Weights of a small transformer language model: learned positions.
Each number is 128 + 24 x the weight over its row's rms, rounded and kept within 0 to 255. Layers, rows and columns count from 0. Numbers have three digits each. The size before them is the row's rms in percent of the matrix's.

# layer 8 attention value, 160x160, rms 0.189, rows 53-64, columns 0-159
085:143119114150131105120129081133114142076132123139112144108167098123164093176084070139079143166136114094147074155099136105109109119166116149112141128163178089118120144142106143137158132146102161186131129161158147150135124116112130115103164116136140179108146124111177141130116169157118140136170115154138147122143078158158105138092121149123131128109113150127182144154128105124128105132164130110110128132130117134114150126175131124143124110115108115161119142110125083142098154140160114
090:137139128151156131143108129171160156161156079113131093118134162153145142077132117101165137107100159150112186149120144110120114134085108144136091131125105139151138120131149115152130091115101168148123184138131147089131148115115089138143146106123093085115166150122115140131151112123124122122131120111130088118145137112135141164116186106122133120096109117150111146095110121140151097128129146148127127092140130096074112094145142129119111083162099143066165090146144081153109162111128090
089:139167135150151167161093111097149132111153075095102126139105072160131093129116125118127131126114114137154141132136100133121098096156109133137148129153079134102124150123136124128144119132115085154125176113130150147098122128117122110086136114144128176116120171138149116103083123125149147163149123109150121128102145089108106095173110136152152155095119131118126122091149120081154119139126126148134129101140058133083118090124201126095117183153142103111134124127143127164135149140083107
087:106127124132134150124167156123155127144150102116122103174059146141104112119074086113142154108105113139145097110149149158151137155091119103186154124134106151109148135076131106113094122104105142131173123137128162093100105149151179104098122115129162128116158160120105103136145096149097141100102152139082108140125157166144172136128173126115122126122116145151126122099085165117080135138130124164125144154108110140130136146092119118163125128123132152126124161161108088173126143114102114
090:110088188121116136130142120097135115134086102137091147153135150183134163132096138128157109078132139089093154166151110143110129134109093113118110135123144149118122090125099130165141104128142129157140134149145098123096137117121103136157109135121112146092173108101133133124131105121150162140055119145121124088149168108145143122181112115097132110111190144132107103083147077118122099129110134144106118138099140148088128166131108131100125126130147156126142132130132105090089081113145172
093:121171123134104185111099135113165116111144126082129113110106164130145139159164158113114141082160126094162155096128153110127115114122126132114139177135149137135160127145188109166117143127089128113121147150132109116114107135099102150143139133099138130129077143131132127149126148142112082140126123106120128115112126129132158108182171134123178096080156104116128101113155163119153111135166101127138129143134093103064113082114139144127129133176155156122127091133098129098118185146112097
085:134155113146138081135138171123126136087161139060099131155111077159148107152096133131114135155097124139183070120133132192117100119145126109087136130122138122112130160121134102118160155136072120122132076111128118160151143101140128125082113114152153131124115147111125129114130142097117115128131128141127163144131108165155095129160129161106114132124157118183134148170105139121090169138122150108140126161134127149131124118132122166153144136096133122085124160085108129096106136159180155
090:091135108116113115130165087135104106119110175139159164094147117120133152154117155155132114162131100128088173124119083091167146110167138135117133078122134118118086119125124123124094115121146123119142086108125112121120123129109121121132097141181165143174146080121106106118135135138156136096159137151150139102117121124142143112129091140179123114202111093103163112175147101133108135146133123125125147137144126105128090172157160169135095141101131129104145127081120186096128140124113127
091:090166158110099154157173105114117109110115138134143154159099139118168144109142119101131135078107135108104093102145125089105126104082125105146174123142118116146120086119136117081110148131113136125142123105156127161098120154131157115141098123105117118174182083148143115105129122172126096135105119141131127127111147100121166142171062124131112140195137149113135112104121124153146106187108087128110141149089128156141097125102106108087095117109168136122144152135146130131137114098132130
078:112087134178107153151127156114145154157128151109106088174106129118120131106098138120104135137163102125145098125136114172127097167149135134127074152133120112155142153149100097111152121107131106136122103153179116127101104150139124125105148168126149146121115127108091120147141179160191139106122123101123141108088144106157152110146150132109114143107120143149162130143132173146069165125107155149150118145166162119138119142121087121142156091105109127135081164099108130121129104134168180
088:144110144119102130139097136114119121141088145157140133172134127111126138114132129157136125121145135152116095109121102146136166097119160101124116102136150081111122104138098115165111073152150129112154069142102116149116123146132137155109089109140103184099122112139104094140109174095146107141123116169112191110139129120150129156098067155140137110125173118127147150157124143124100140125096117150116097157144144162096132187091094112138169103128169112133131156111151160125117080097153128
127:138111139125117111139116103094104126141125135127118123096151126115113159104149122119093102101131108103111136108137153149106134153149188128160176099137108130124082149155109097143135112103121165121137137106137110119127162121143132108177138126082104114117116111112093099137144126149173139149102152165150100182106077100127140167136083089136144105099109132122149123136137128110118154143111195097184140140134166105168167093126126133102149149113114128136142089158099186125099130147164125
# layer 8 attention output (transposed), 160x160, rms 0.169, rows 53-64, columns 0-159
086:088175177135086128129145181164145120147152115157122110119090170134109173070140170078137116106126141144108109148161116129158137129091148106113114111108143085159132089106152135136121154140133115066159133098097114130137183131116141132147128126119115084160128157160091117131139104115114106146138139124149155112116139093113190124106109122147120130123137125104094123143115145092144145094143114120074113136153108106128157120120166144112118149137156105102137119163152132102131105113132165
090:149111164057126115106126133096121099094116145142117120094106128093122115181149154097086131109141106079141085113151089115106171112134114153124152141162129156160115143130146136050121165159144125141148143167128146109111111073146134087103124140112157156108090114157184131141129160092128149160118115145133140146093125138108123107134148103126127131100139159139110134155135130131153100111171094118145110153129126147151111177102122132165097171125136116160128116153122128127127126141121154
087:115128139121138111141135081163122144147163094144130136148149130107125144147140140106142134086077121129094113151093152120147169126148132117129097142163162114186181120124138149127104126176156092069103119158142168129118136146117137120162094148110121111111105128068099137135138074139119124111152123150166116121109113149161140131131125166099070105099138162133161110121156153143135160136167119133119104175128102112115123157104111109099135094119122120126131124118069113099128109098170143
094:138106117103091125106109142102132145136139120157109152099150137126128106127135190153125122189079106086125127095153122127140119172139095109103128112142174157133104097132106143133132089156173168104084146126114103140146109163099094187154120132108119104107111124169146132124131155093164126155113099109139120121108109089095109153114144107131122127158178110154125130133124083170101151129145149103108134124151130166185137135153157114114147109104153095147132096115143106112128166141108127
089:134131150129134149147105146086075135150142112111144166088109150100091093112137150089088152169121164170117103070093120116143090109107140107145146111098138082130159143134165114141117118103111129095119114151144137160152114166139127103135119124138104133136099109114130099138164169162103087118141145115125145177138113124088068123174135127134124127148138083110134124164084163148110123110151136143172130147123091106151143134120159115139127152096158128140120141126108133118164165133093151
090:139106127089145090180159145185108142156100098157141094122115145139160091125121118109144155172120095125120112169100085165091168117082160152138085112109120112160133160121073156136149138186096117122147140150151156137155149116167111127098135105124102124116151149140129128083123133130112121117118121134130118157115093134099108128118138098123121107122090160111144199120116108115090157141103133121154092159157135136145125168127144125121139160134111125104133138113135070104130119140127126
076:089078119119127144167113133142166149168105133139142127076109145120148136101114131170143144140144157107096119125117165096118126147090149146116120146128097109122102134141114155160103081186117119099112152104122158087108146129131118121150120140138118173151063133108121144141139099150170113138132133117134146100124143089149117140100127135181135124082108149116138126085099126083153166156088105127096111101131143131153146118133168136098126125151132177173132103150098096162119130117088127
078:129135141169111100131093154112112136163121133099121144172127126131115131137148117130101085128138115114129171175124173142103115095108112127121130130117085145118156144153125121156160127114142109101121144144104125131126142119168171085160121119100107157142138133155145190110169098112098129170099089125110134114131129136108149102145181119095123125108141121091127117110113133151192133109109171112138095105112148141108139079082149096148154113116136122115097202148145106149105076140136130
094:117100104185147117104084101105130132109161154134122160126097128157108120134130129159122116126096123153102173151166126183129093134136125118148085154159135113093098166121133106141175109096101117121165149148101130101157117149108132133152118133125128117108125132152131134127159115122115156121123130133127100200125100142164071116098183139133152113120140091082099124153122119129093129069143128137144125134177129128119145138167103136107152124049118135100121113104127155148150131149121125
079:098121115109087141137102125163146139151150142140136167083156129128149138125143145176146135169111123128058121184107140109083176078141101102138143148121169170108110125070133142133114139140113163116136132126095158117134117106128126132113127117149101150159151103117134069132165127137110097127132125158100131141139107136129089134151131110128163155153140117156080132073111115080165116110125139121095124125119128127145120114122157132141139133163098110134176069138139167138118136120093127
082:122161123094145166084140161127127135141125095087104116114172142082095156134117118130123157111134114130074118158120115087124115153078124148117105168100094117120125170146168161163164143095108117148101142152131148138148108162116122101118166167110149102129167163110111120113181147133113099117096155095154090117141165095157077118125135121132123139140093114112104127136147086137135154120094146135144159093083153139130131133145109149174135122131099129140123134158096148123128148143093123
133:132135147194133132129139112141121129095136132111105146142140143130151109121112148128175131118167075164078133134158110125123085150128149136171186075121167145109156094108136109121138118153151150115115150066105100123145114152141153124149074124141139163171116132143146137132188100144092123076139099155144131126154125144089128128105088120122110103104111111101108123100142147087167120151130121137084150113110123086132131120111164127142104100128127105120154127138143113120110173163124140
# layer 8 attention query, 160x160, rms 0.159, rows 64-95, columns 0-159
107:164080153135118124144162106144147106115158102168084119145161145120097129126136104124080135141131156131110133176122141162163160122088134131142142105117116115162097124149138136106109101171139118131163144120113077152149116126101125126128108077140109091142092081121095159172165108086098085163158132133090129149133129119147109099152112136143113116143083156134119058144112137094112131125129105159143108128120123171123138130149119107150182174145123132109109132116094122137161129143149134
107:136147150088136141100138144130106143119116138134150113114098142150125163132113141169116111167133105122139159151123112155141129131080170104183145131142132143149140158158138131123100090164086164147132118114093150102122100140155130117102131091091111155101157132195157169117101167081109078123136113180125120099153137119133136129145099067112123168109119134147161148157105115113094116187136122131111136145111123111133139155120129138087100104151116127098089126123118131176106130129128093
109:098143151168143100143126110136142130117120144152132139126142178118100076148137110141144122103144082112140103088130148134161163167142159131105116112187090122076163116126131107153110113062148053139159116141122111162117115138139099157123098123164116117132112097153143130118159142162183140122131170097123114134097147135120138148129107136134153124115120118146093109122108143136145097159106098101136109151123133067089136158134086114108103136153082115117115141119125095155148147138119114
108:099080067091152119135152159120148106098147105118155189160123115120136098122136105167135136123099121148113067125098173146114150120173096170147105089142119116124132107098102100101127099136096125157084132155112120113155145121130093145133122135121124138133129130106145134171139124131137096119133138145113104123174139124122157144116082117144117134128098113131153110129122115090120104141141154117176040123171108101137100132154131131144136159122155161124111136141125092167098112147152146
112:093154077121115124142182071118163101111170093145107127137149134120122116105140106175105144134158146157147147113162107137147136107129104124109155125154166143140105104115099147102163114152128123144116152115121151110137155140169148133088108157102131166104136140112158106115138113067113135127128147114136094087149157139132165081167123130127132111119134145095082132153102120134134165078134165119093089087130145154107091140144145163116126143152119130185122087130117120131123127158112097
106:106127167143121164102133151164139072121123085113106096122120130136114143153142115153118158135160140113125133080124149155136148160096151176121149126131126081164137132123167088086171165145129121105165150122087119091110095114153148104114118151104137113138078144166146119150117113146147123113096098116102085153145132126133166136113100185136167128128117140146111143110139166146091145138110160153108140120112145133161085112113111178141136113111127167139077118110116139127108130078137135
104:143133121126128120110110143152171136142156157151144124150125158144116115137140143144150118114102126137172155155099111106120150124149090061122143103139136145109187134089167076106108104101130180094138138157098144161126143089170107113119101163117099129137121079124134125128123125149144154111133114134114144108127133111081157063164113125147126148105093093139114130124158127132137113155138089150111156144162126161146135111147070086121123129172124104109154132136116131093111069122107146
095:114131133144138146121152108132158146144098179136126193117147123145104161155130105140163146133147193146118119131158103141113127131144128116146160121151089104094123126126116153142154114157164108099128136169170157110075132111131135106127113080113071118128142106119144120168157094111123119087072148138133120138128160120124081086116105173128130106084156138101123121148139121105166151113096114113133116132128060166135127157097116120076120155124131123136109108151134117166139146150123135
095:141110116098099076121119137116109123133144141073080138193150146124116165118122132113145170119100111094139161142129151118117135133126139153095127106132142131125167139115124181108147167104111129087145160118155125110154099132125141138073129122142123137150150122137129150135104114112118134154160064116103153134133149137099085111074136188129102176132141093149168123158154101142117090107123129113126140134133118131122165179146121104153111182146146141080130131121131126123182108110143128
106:140160158141092155145156151142177155167122127132098166117128125120133134150113138124137144159153130126151098161115138120098140117135112162100175132136098150079098117135093105126097127102130150117156126155140098134103109127159107054103100098136116181153100124156095130087167142141132107141137142095111137131161135127131146173134141103137105124107095148146150113071160167145155104122160129108123097120153163105141147143116124149109144108092175127137155109135117140085116136100073133
114:151098112146084150111144158098170114119118151136178137123117126132107143122128139118157114113111101133135073142126150124153110119126146121139149119140089083151185162158118098113091106142125109172104140126153125079155108117113116118125111155145142156151112130131135122150105142118112136167086118149107122135132142176113135101085123170120151184105130139146119159126111145110158150102102125133109105143137113140110154116082095133100150158136094065148054160143136176131117137105099120
102:177080180113145157122112111108123128112158127110146156123184119110190102171125123200132126120127134091103137132118128131135118126170120129121146117140123105131126130143131124117164185110108119126137162162107132120146096150145112124130095165102147142148146152115152096133128159140094146139147101116101076135080143138138123127158140112080108178140160087121091101124170142176130130129124105137137111134158106153138117115114172146126108106096109140126110124150109149117121110118074171
105:121106165156121130149114102112121099116164128158107125154093123127155120107132075124123128107131135127129140100151138109121102118136125170065138128132152126107119163127111121144120136113085129154101165104124114173202140118121120106127133097124113138113136146184129115151121083123118161168157158133129131166155134137103156115128096167113112138121102093128111112115140099148099135146134113116138154131152158111096150159116145218129088138097148144150161148134119158118144085140059129
101:105137152141122117137126079093143143099126126118073143150092132166128126141115066125106089139123111151142145115107107131122153104121145106158130099138130109157131149144152190149107116112109093133118123136123115146114125149137147158160105127113130113143141161155109136150112130152101123128127120160130085137173091102168093110127190164128136144095101107107098136106146134136117144135160098147103104137198103116077128132110118158101120147077169132148130119127127090180131090102125085
106:179103123116142135145127153162149111122151159116113153124128127113169158110122123129094113133132142110144157136114113108145132156171131094138137147054100119123121125207129153162158135124144132160094174072144129135081192126120128112153132121124125123162141100172144125098110159138108172112084095119128111118117124115103176122143106184146125143110122143124100089125168119099100088089109107135144103153121160135129103098148093125120123158132115134095139126127109132130125153145107142
102:159110137107130119155131149100125173126110145071097118115122131099111124118100132156115123124149177127127098092121163147083144076098185105152112136128183107149132101140146122118165145107131125141113131142124115098106137155165105117135140130140142150116109130139144136113135096157148155167087114163124148169110154179111129140123141123151123106122073096111127167170151103129086155085119094076121081127133132096141123140128124084116129133090099138116166148127150133121138088136165146
111:131108183114127136139145079120164111143120110095110096110162141118163117095181135121163122165139070115177147100154122119120083133103136088139105124155148138126147090151141104128130095113117132139110123158105135080113123123122086133140137118160118143146142110105090143130105069164092098141127174148160149166154088132131108133130150130135112135078161125110137106139158130115133090097124125127120121154100128123106130105125116161142147101143130151150089122102103145146093116178184131
104:127130123157133132137090164134157135110149149157065138116112107140104140129133127113137102161086148171115139133160117103100161120125141158163111134115135125069127135107150102153141128160116134111156120124124130114128165096144134140100120113167103148120116169126130111153123099129114118140122129147165156124122148161153110120137104070145082098158146099122150125140167113194098160155115118118108158109151124135126087096116127120111155140141125132112099169135068154110059099078158150
108:133153135195162118139141118130098135138173108170125129118109169116127109109078111133136148126145144142139110134143132133113135172177118119092122098139117141182112127157143182112105096127093121132117085142146109128125106146142156089118099095182157146102125123162161107153156089159128156090129098103126136099115166167081098127104136142121117141157151141147117129126143142124159123164128128161107174156124135132129113134101157104136114103108148100152117119116086114138098131092180160
104:073143121145174131124157147114113111129104137092150135115162150121121145099148096166120125123156132109136122109131117090120092133136152139085150144168164105124129123116153104121139100102101131118177161141115144133109126122085125109129140158129081131135110121135138137114182136120108126125147081104130125111100154114136140115088085165133101116168151137115177128134195118119198080093138125140138133097189120134091107099168168133128154120156135142108122144129148111149138095094122107
101:132118156116103126115138122172106126123135116138112138183121149146100106141197139122141127114156138122099127116137157138139136137133099070136125125095113132136126125133095140089161122090140142099155091113152137139082161115124157152103111172140084200149142109130087156103113137143117079148134134111141105125125107121127102112108138127127123170137148083140099187090146086171135129130163152125103088106100128118079140134128141105145151156134127131140156148097172144139151122101136174
105:152109109184114111161141127123134133182098185147138097153158153127139131125109150122098157131101115090138101192113168124136120100127140165119072159114131104106159128176095160095122103119084141108111109154147109134140133120115137147128189152123137141125149122121155132117088118180118133122131097102089139125151154102122136120156102112106161122142104111115087095135114090163153126138125133128158140100140171136104106141125169160112112136108132086143071136115131120115112144145155119
111:134125121132057131115134138147122161186124158102111143169139097168098126119140148123093174089131097141140103128124165113133159129144129165126134104146128127148123137185133130181134166130148133126083134145150138102113108092120134120109098141107136145141159137097115080128123099126135136102162114101156107115141109137176137130147121124159089142139127112081101123092078166105145076111123124162119135189153138116105141122158101112123106122149158168123116096151110139119091119108116155
105:108119080135126101161133142177117131169117117185110141077146141135119115149138139132141172131174113105131135117109142136143082162117155149161115120145152085147123091158127122154150114085097139144171120119142090123174130093109158136088092175129115129114145122137141130139124137093155142107125129094100082139123093138119084144130125079107111167104119108162096141128157119144140139097101140130110119101096101135145093130143089085146095159113140176110112103129145115143106105156131121
110:087163120158121132125129179114119150101103134147136091112162099134161104137126137173120137121162106112135107119115114195106155127122154146167126157099161135160115149105136115114130125159153079157091122157118133155150116133106112142077112127108148106124178119141067109159148134141088103154141122103124118136115126138129107132123150127165077168155106095116110124124127156086131091111098141116145145116139178174132135112119158085134076166140107135115159150119142118112102095121114121
089:107164105143095099125094103129107108147119121112149078152153127170091122153146152152136144122136129141136132130142157110127165072134158112138148118095107187146163176120103147167134117132108120094136139139149169133110108126142093140107116121147120148138117125097160119088144136106119101173163126147146153140102190140123084116104135138143141152132169096142115153173138118154101158119071142108138107091079129122090110143166151167106135125143119096146129119153089134133122106111145098
113:135096136144168138143135107126145121138127126111119115150116165065133133119123121133117175126138095130096133157078115127163080167124146190137136117106139154091133118086173134113144146107085140145131158131137146113129123114169143141090113131134105140140124114124081148145104146119085143134106171144163137146128135187150134106112127106180160092129157108098123162149070100129113114073126121131098133153131152170149144072111132126114109129103122125130107109142120111109162152142105087
107:096131128116125142136095103127134117155104133116124118105119116092143160166123142111149130137164110118164158113146123094117147143075143154120105129144138123089126107140106146130085150146112121156125120121097159187087160137164116176100081099133145151088125152097089096093134167102125091154138057111116134197161115130100120154158137140156123139119158125141118121161124091140160114129136172134138112134174130149101079136142143125105142135139129124092140158135116133109141167108150157
114:129164139128073142115109116155155122141144112121155093128139131151123172097111153085152132134063170124192075112137140162116138157154116174166123113119145139074124124114140079129150083150122101150138082091113086114113106160180131131107114136115121128122133099108139153090169148129131134118147097127151153147128147157120108118136104166120123165118112128122123123143123108121128148106138099126129171122102145104136116131151157124113159105091180170166137151127130132143115113166134147
104:142166117111139099106098131118147101159124109149127149127131123129160151126120111170146148098147140110156130129134087081111107109171118118122109099114158110164129105143103130136104123120088118131120163140131134104136114099157078116132131114129159092158147116113091154090134075140160123143158130111084151107175130139120098168120132084109114086120100130129190132129177173129130170132112108117119152141103138174118127106124087145138146146157156093128142130200139181140146127144113123
106:096124127127110103133138145161111125129130141112066126094136139148119122133116128140121110137116103123199126130169145116112084120115156127122119172142114158139126123079126148103143114170168187118155131132152137133173137150119129092080147148153135165144128121142122110137129139129126144108121128131118143156113156095130113062124181128152155149128118150135137134093115132096160159124123073157132128148183121084164102143124141098158134126150113166151109080118115142087081134160144086
108:126153125103090146155112116145148148179096153130138123176109105132120135112165128121104185090108135079134151132091061153142138099178123156163144130115092138142093099097109117100143122108099104138153181104128154113162128125158119150101158094154128126121100099147149130153126139135167124108145157146133110142098090144111092137159163143107113151170134129116086174121141130134131124177107120150119100113124145150157124129128168134168096137156138127130121130148121144147145105147172148
# layer 8 attention key, 160x160, rms 0.173, rows 64-95, columns 0-159
115:123094169152144087122107092162130092105161134099157149126115160121133111126181124122172129089126113144141137168132140166146135107121095152113109129102147124125114093142133149115172123169136162130169164156133062118143117125139148109128128066085144097134126118127110143118139160178144100159166138110095088145107157122175116108147140117140102134110142184176116102137109142130133150097125105165122136122121110128148126125177126124122142180126116147107142153144132140134154101089121120
119:129159129105140151106130116153159105116083134137129160135108156152124124108111122166172127180155082125131129148136139110117127152041136159170162145118119119103142147136125147123122141151108132203162145135080147144187140103166115104149128140115121143119153114175164105098130117099131113107128147128149127141152108103180097150105079099111143157140153156119115121119123135117087107161122124112141159152136090109132120147121124119089087121142127117143091094127149123111134099093135125
117:070145153153100120120149132118119138129135109136155122138127097154111124171119124136099150130124126150121125163140130122135174143145165111116120142159132145114161135132088117121122155099113171176171129149177121131096129157116108121138111099135157116119069074125136149130151126099151125133123146141116124134096128115144141140192126159151101120161121153146113108102141166138161107122072104065078141132125187114097123121110121132129104099108105088117088125134133140156182161158107117
113:113067094070131097133129105114129145118141088117122197155114150163102115130140127123143099139107119141106136085160144098094155117195118164150081107130134112148151157101138105138103079099095132126086140115150153146140108146167128158136132107149155162120141122149124120124130124142094118120181126099125105113101139133118137170129130141110109122157109151149143118156093122107168113113124132139100084141178136093133078154126105083122145143137127159121141136112153115164098125130144136
110:110127105081143109084115136149145136118156152110129105140135144125128166149141117121137101163153090093169119127172136103125160135181150174129121111161134137136143082122163145112160134115157133135141133115125142124108093116139153099100100157131117140111166127137155122215127129128108121150100139110096125117161118133147138104162127098129100141101089133111098162157100148161113140159109167143062105092130163139097096134139103133061128140095123119155135147134119099142136132143111098
113:135170102138123200091163125123145119089133077107140164122148121098120183118170103110116124103129114112132123130128135170165117147142172144132134076103152134140122140120143108147141136140125156110185145132076058091103097098124110154113132134155146131132137155144118155118107148150117116126139110108080111154137137113156148152081133176120179098164093118101098160129122134125138133129145137110123098122137137132164118134095114149126069112145134122119102111113091099139116129114133127
112:117149141099106105097103175153168150129172078143158115111076133136123118137103124150110136137096086167140135147109115092123151154085130136122180162150119114102146135099167118138115113100115156117095114118108151132111136131129173141141095104111158158109132091160101146136124129123144148109125117104134150135127079107144129093161101158131141132126157118120099145123169119157103111138180074137110142104119152130180147108117105125131123159140108115127182148175102124095107118082146110
104:153182145116101112105123128145113137153107162101119086111138125123141134149128110153142142194083128110169110133106078122140090120155127149159138127131128066097132129136108155142143112141133123096165134126168163120099116136101157130154146103073097110136129125140111140143152071126127111099094133159107118133093134110173167138141127130120078117113159140133103092156109122088163164103130144132114126143166133140111154116145174091145142118145106102119120138143146116186160113123088132
104:140093095126121109137089099140112125163148154115145148143130130121135140128148143123116150130053127121131124087098156116136109140125150107079157124208159161149123132165125129078115182149114133100164110122076120131105136085101132110064124127115123096118125100136158135141153128118101133153067122159143126162167126111150089120118108142130147108115124131147142150141151143141128124137122121140123126126145155093088156163134128126136110185100100128128171105109117157136177110100142123
112:095152153119082158158148143130145111169164115131096150117123111170142112131129159142065147138173133085116138144124148099120143080158127163102145100135119140101132082143115128126077077096151125114130136152099120101113122146108107119125116120097132116138146116186077181085140153134127153157127121110102129111132097134105128117118167068149103105123101151141141145136161155130120103124139121111167138099116129153143127150105168151137146090103118119137085148109122120101126140090108091
122:162123116102058115119151146115146158144124129114145110092161130132110135107175088079211143114088095125074073104127125143136107119074139136109140103186082095131146156131136086132096121142094116167133160139162125165141116140129122116144113156135162107137149103153133135142122102148093157176112119123130118126121117098120114113122106168115173133111128159139160140140130109107139138110098130082089136162135143128134116121115168116145128158145138117118147155137123122142134129124126147
107:187123169076134157095112113113155127142156143153133139096155109117100105166101116137130133160117110102067132124120125166152107140167100154108161155168145093128126098130113140120119114103162144116147133142116168131132114166143114110154081140144152119126169160104154121127121138122087146099166104163102102158119118134132101097143143150110105123117119073134138163116135143143111160130133133108197131155126123138117126112102139099072124120112146103112140145105091134109122068152135158
105:128104126162107127153107118136132108120153152168122146157111101101130155138153112127111111118143109154124148064191150145119092120156156145069112139087110104101153125145089121145109120127121150134095117091127110115176105150134147124099106095157088110115136169112129122137120118112143122150136150101106103154132138108110150124154149125121134149147138077123134154095129106124141182172125055075151143135107115153149123145109140174141096149158123153145174135146117103125138111116097087
112:108126132185104087116110091126161106120117126126070159143099125152132110138133106140154116136151133142156140109108114124158090191130155185140147146142131099111149127123114141129135124096150136128118088107120137100105131145132161118159136160114162105093138182155099148146133126152122087122099117175115104099150067133176126078094159112149134138110095137125143138114100100139099103164098107105107106145120104126100113126092114132123108132107159153125121096136136132172149083114095108
113:145142145122158121125102159191115130135117121104127134145130118094186119118119089135155148109101143106134108103127136092171121105110132113156133092085094103074107150166116146115099107147136131127132148067160147154094186168119102109125138122147155138137162158141147166102147134108160119140111156123088110118142145154101139078132145160114132136118121089132083116114144097094118097087146139115134120105118177153138118108136114107120100149168128149127140127155081143139086126107148105
107:154155129081109092120131139108106167125102111146087139108132124105127123116105076145113157142146195143136145132083141105108115082123152144138080117129076126150139145149112112112182111179146128143153109127138141124119114137150142153159085135178127144153121129140090102115143095115135116143104130171139153184107133144154162130097141118110168135096092085126117160162126143094111126106141108111106097121121141100145110162125119166110146105112151122109132094077140136151146106125111097
119:136102161157124160111116130145116158101128128112146169096126146088141104135167090113101137173110090127198153138133148172128121112098134113150097118166114124153170083126122108129135149108105133139120111143108177132134176117120094161122119149157161099175138108106123107156136060152140101115160137123137134134119132110104096114129145146138113097083137151113139111173138110130096079130131123149097137104091132146117115163134145169147126133091168127156091115148158148116143101126154125
106:121150162139100139129099157114129126111144158145105128160089124128116177174128129131112168157138163122088120125092120130082133151152141128149069131179125156146143081120123124147117088165152086111145132153108135118175122107121119111127177110094136169149118136105114121150145101147068107149093111133186108117141147160147118151145091129132131130115153148107134141156143088138162137119118095122167114100134145119122097090067125132162165144115118108140126125135095138103140114094151128
119:137164128166182090118173126097158113090109115110138101135103140099115119123066157132089139060115133141142129098134119139138109146127128124116120105133148124148077118179140120159140121124104134124118113127123139095129147148133183093111087103136138120147122129137124124120119072145126130125120086129090105121129153167137129153126122124170109164113126136160116162096124098176133089144166105110099130195129115100146141137106144094126168131177144102100140113123092096098137123149140119
111:088141127141197150122136121113114102158119102111142123131159162119144197125150136128052155139079125114112110132155124114147117132110157136110168128162090142181171090107161127140137117086122160115110141144100161096127116134122110149134136131119070143107172160107135114115167129127109149132140111142074136110103157080132120144158122163101100113122097110110155107099131151073138118099158110140145118136158138150109130122131135110122139133138123142092138133139137119167147143114111167
111:136097141156105127151162147130102126135159118131125155141094161149096086116146156111099110108117134140143124148127135164146141151088142135129151114099151147140101125081150082144130143069104127100157065082147151124095143145102130153120100148107094168128154171162099136110064126131140122135118133115143116101133058140158133128127146128109136151109128090115131155132162136121145135103150158131137120096091132119129125126204114117129141144149086112112180140108168101149130127122138142
113:135120118162097131137146154109152128137102151148152105096152127125126137158172164145136093092149114093060105124137142098134150097102132128116073125136149126104141128144095124087153103081044124086073104141149121138132145080132104109106121148133148096140128141158152165134123104143100160077136107131116113144141128100119136110150125095116123142132121161115090125137121140153102155147160126128133163140099151136123130134137166126093207126136138107111111121133086105124138140137140148
118:120106134119116117154149091172118152149121141120107122112138122157121162138147132109130165105124126108119116092146185125106131101137102102102153145118136139130127171171176137165128118175086128142129086090150150099124128126095096108147135142102202131164133128122094127161115114106131127071161181129141126094128132164123183126113139132132106095141115088104105122115121130135150116124113127159150117182138102131110117123142096087164083108114151135101127134163121102119114138069137141
120:141115155116140100103163119150111131162129074119141134060141088126118129169089137134132153131156138119113108119138138134125133162137119137162111083144135142126128095121140133111143133139116116121162123125141083129157164092092145100136126146112109166133142137124136177148112085078147139108126111095118137111129094160118093192154145125134162132133122120142131170091128116159145109082061097157148122153174117145109118138179114130091081143125106112172105157129128137162128110156127120
115:103101111120167117153141127111125134102113119137132066108182141153152133131152140087122112113144107145139112141123144202137167124122117139137133122090163127099095132137161151133179092135162125147118123178129185085135122124134148122149135122103147119148169101129110106183139157126105138143126094137116106119088137152126101132092129137124101117137107102134158132095153110080147121149080078144139164151126142141095118128073111147105121118114138104140156144159162109079103140118116143
092:133096136122125113170124111104116148140077134125131119117137128093130143148144103154145153103121119149151094166131160136106127112087142135111156133048086149127129159103134108151141128128113154133146070118122171108160106142132117146130100110100103136131138148130159050137112083126150117094146127135169135116137144149136157108127133139120120172161118125140118085137161127148165201155109148094129129134078106138137118119169124152112139141179104104091160110131118098127148141117130095
122:107084128112131130143154134132116192144145194084138127144110134080160130164145121113095160152130139161137158156119133139198130168097139149170103118119096102124125124075152098151109121132122127137116144122136096118167121121164115066115094137138104116119124132118132127141134149116120158105137112100127137126141157142123126092111116094126155080130186070098114137144108085086126115116132116150107133177116141143133170110109122155116148149107149109131137149122116089139170130126112121
118:134137098122144154161132088100113129141126165115105120107173116083115105137133133146136120139103097118146126158127144122139170151131162105099113114118139196128152119106075114153116138125128113146145131133108162126087202162104127088159147108097114108111128128151104133142114120103164130148147067142121115140179134186078127152123127147120121151093147141106105146121100110106125139147136158134134161136123104184144095126120117143127145156121105174136139131121117173108109183089143140
124:168104133108103171192150144140175136108073071103113140137109108117089160136108157110166123154097158091150114083154130110116139150176127130169128097174119138120144124152110101125158092122113126136135108158101090113098142142140153106077100104061117078120181133175123135129167125128142101111137101126134165130095128141123138126143114122135124160149117116112120124165121137126136129108155095162122149126101135122111130136122133147127119100120131102120110131128159151085126138115151099
111:134158099120145117138099148121146120162171122109154168123124104085156113134096104113127168117153102158182121146148129134104105105138120145127148127120112103155104135122158163147120101125142139151063143130087136127131115091128108185135126165115093102209147102104098156099111069125129124127136136098139135105151141104111124135098127118129170123111150164183168109117184096141149153167124123104091148129114110158151122138134128151149116132148146118129158156138082142141118131129114108
113:071097147114110072149138147117130154134131122137101136096174115142170174133142101141092116105127109124165114120121128099129087107086096122120118123094106198073139098100130142144162137181103105086164117152118135105158179102146149132121115140130177172142136110129158131157110131118170155140146131136125123184105146099128091112121151115126157133135130110101131125107119167149160144156165099153132100144153141121139108148116138128164156141134118116113115091126152142150129130138147122
118:148133103145103162180075111121118146175112128117122106152078111150131140183139137144117115109127117100154136135131084169106184082158125109100140097142116150122058102135098106149194132170098152118154135128099134142119118119147141123104149126141140136119168122108131114142129117155087141075176151106097150144126089108125134133132124146139119093152153142157123116121113112118130103142112139132138128151128119108142126122119111126145107127155102069124115155117069135156132093170107121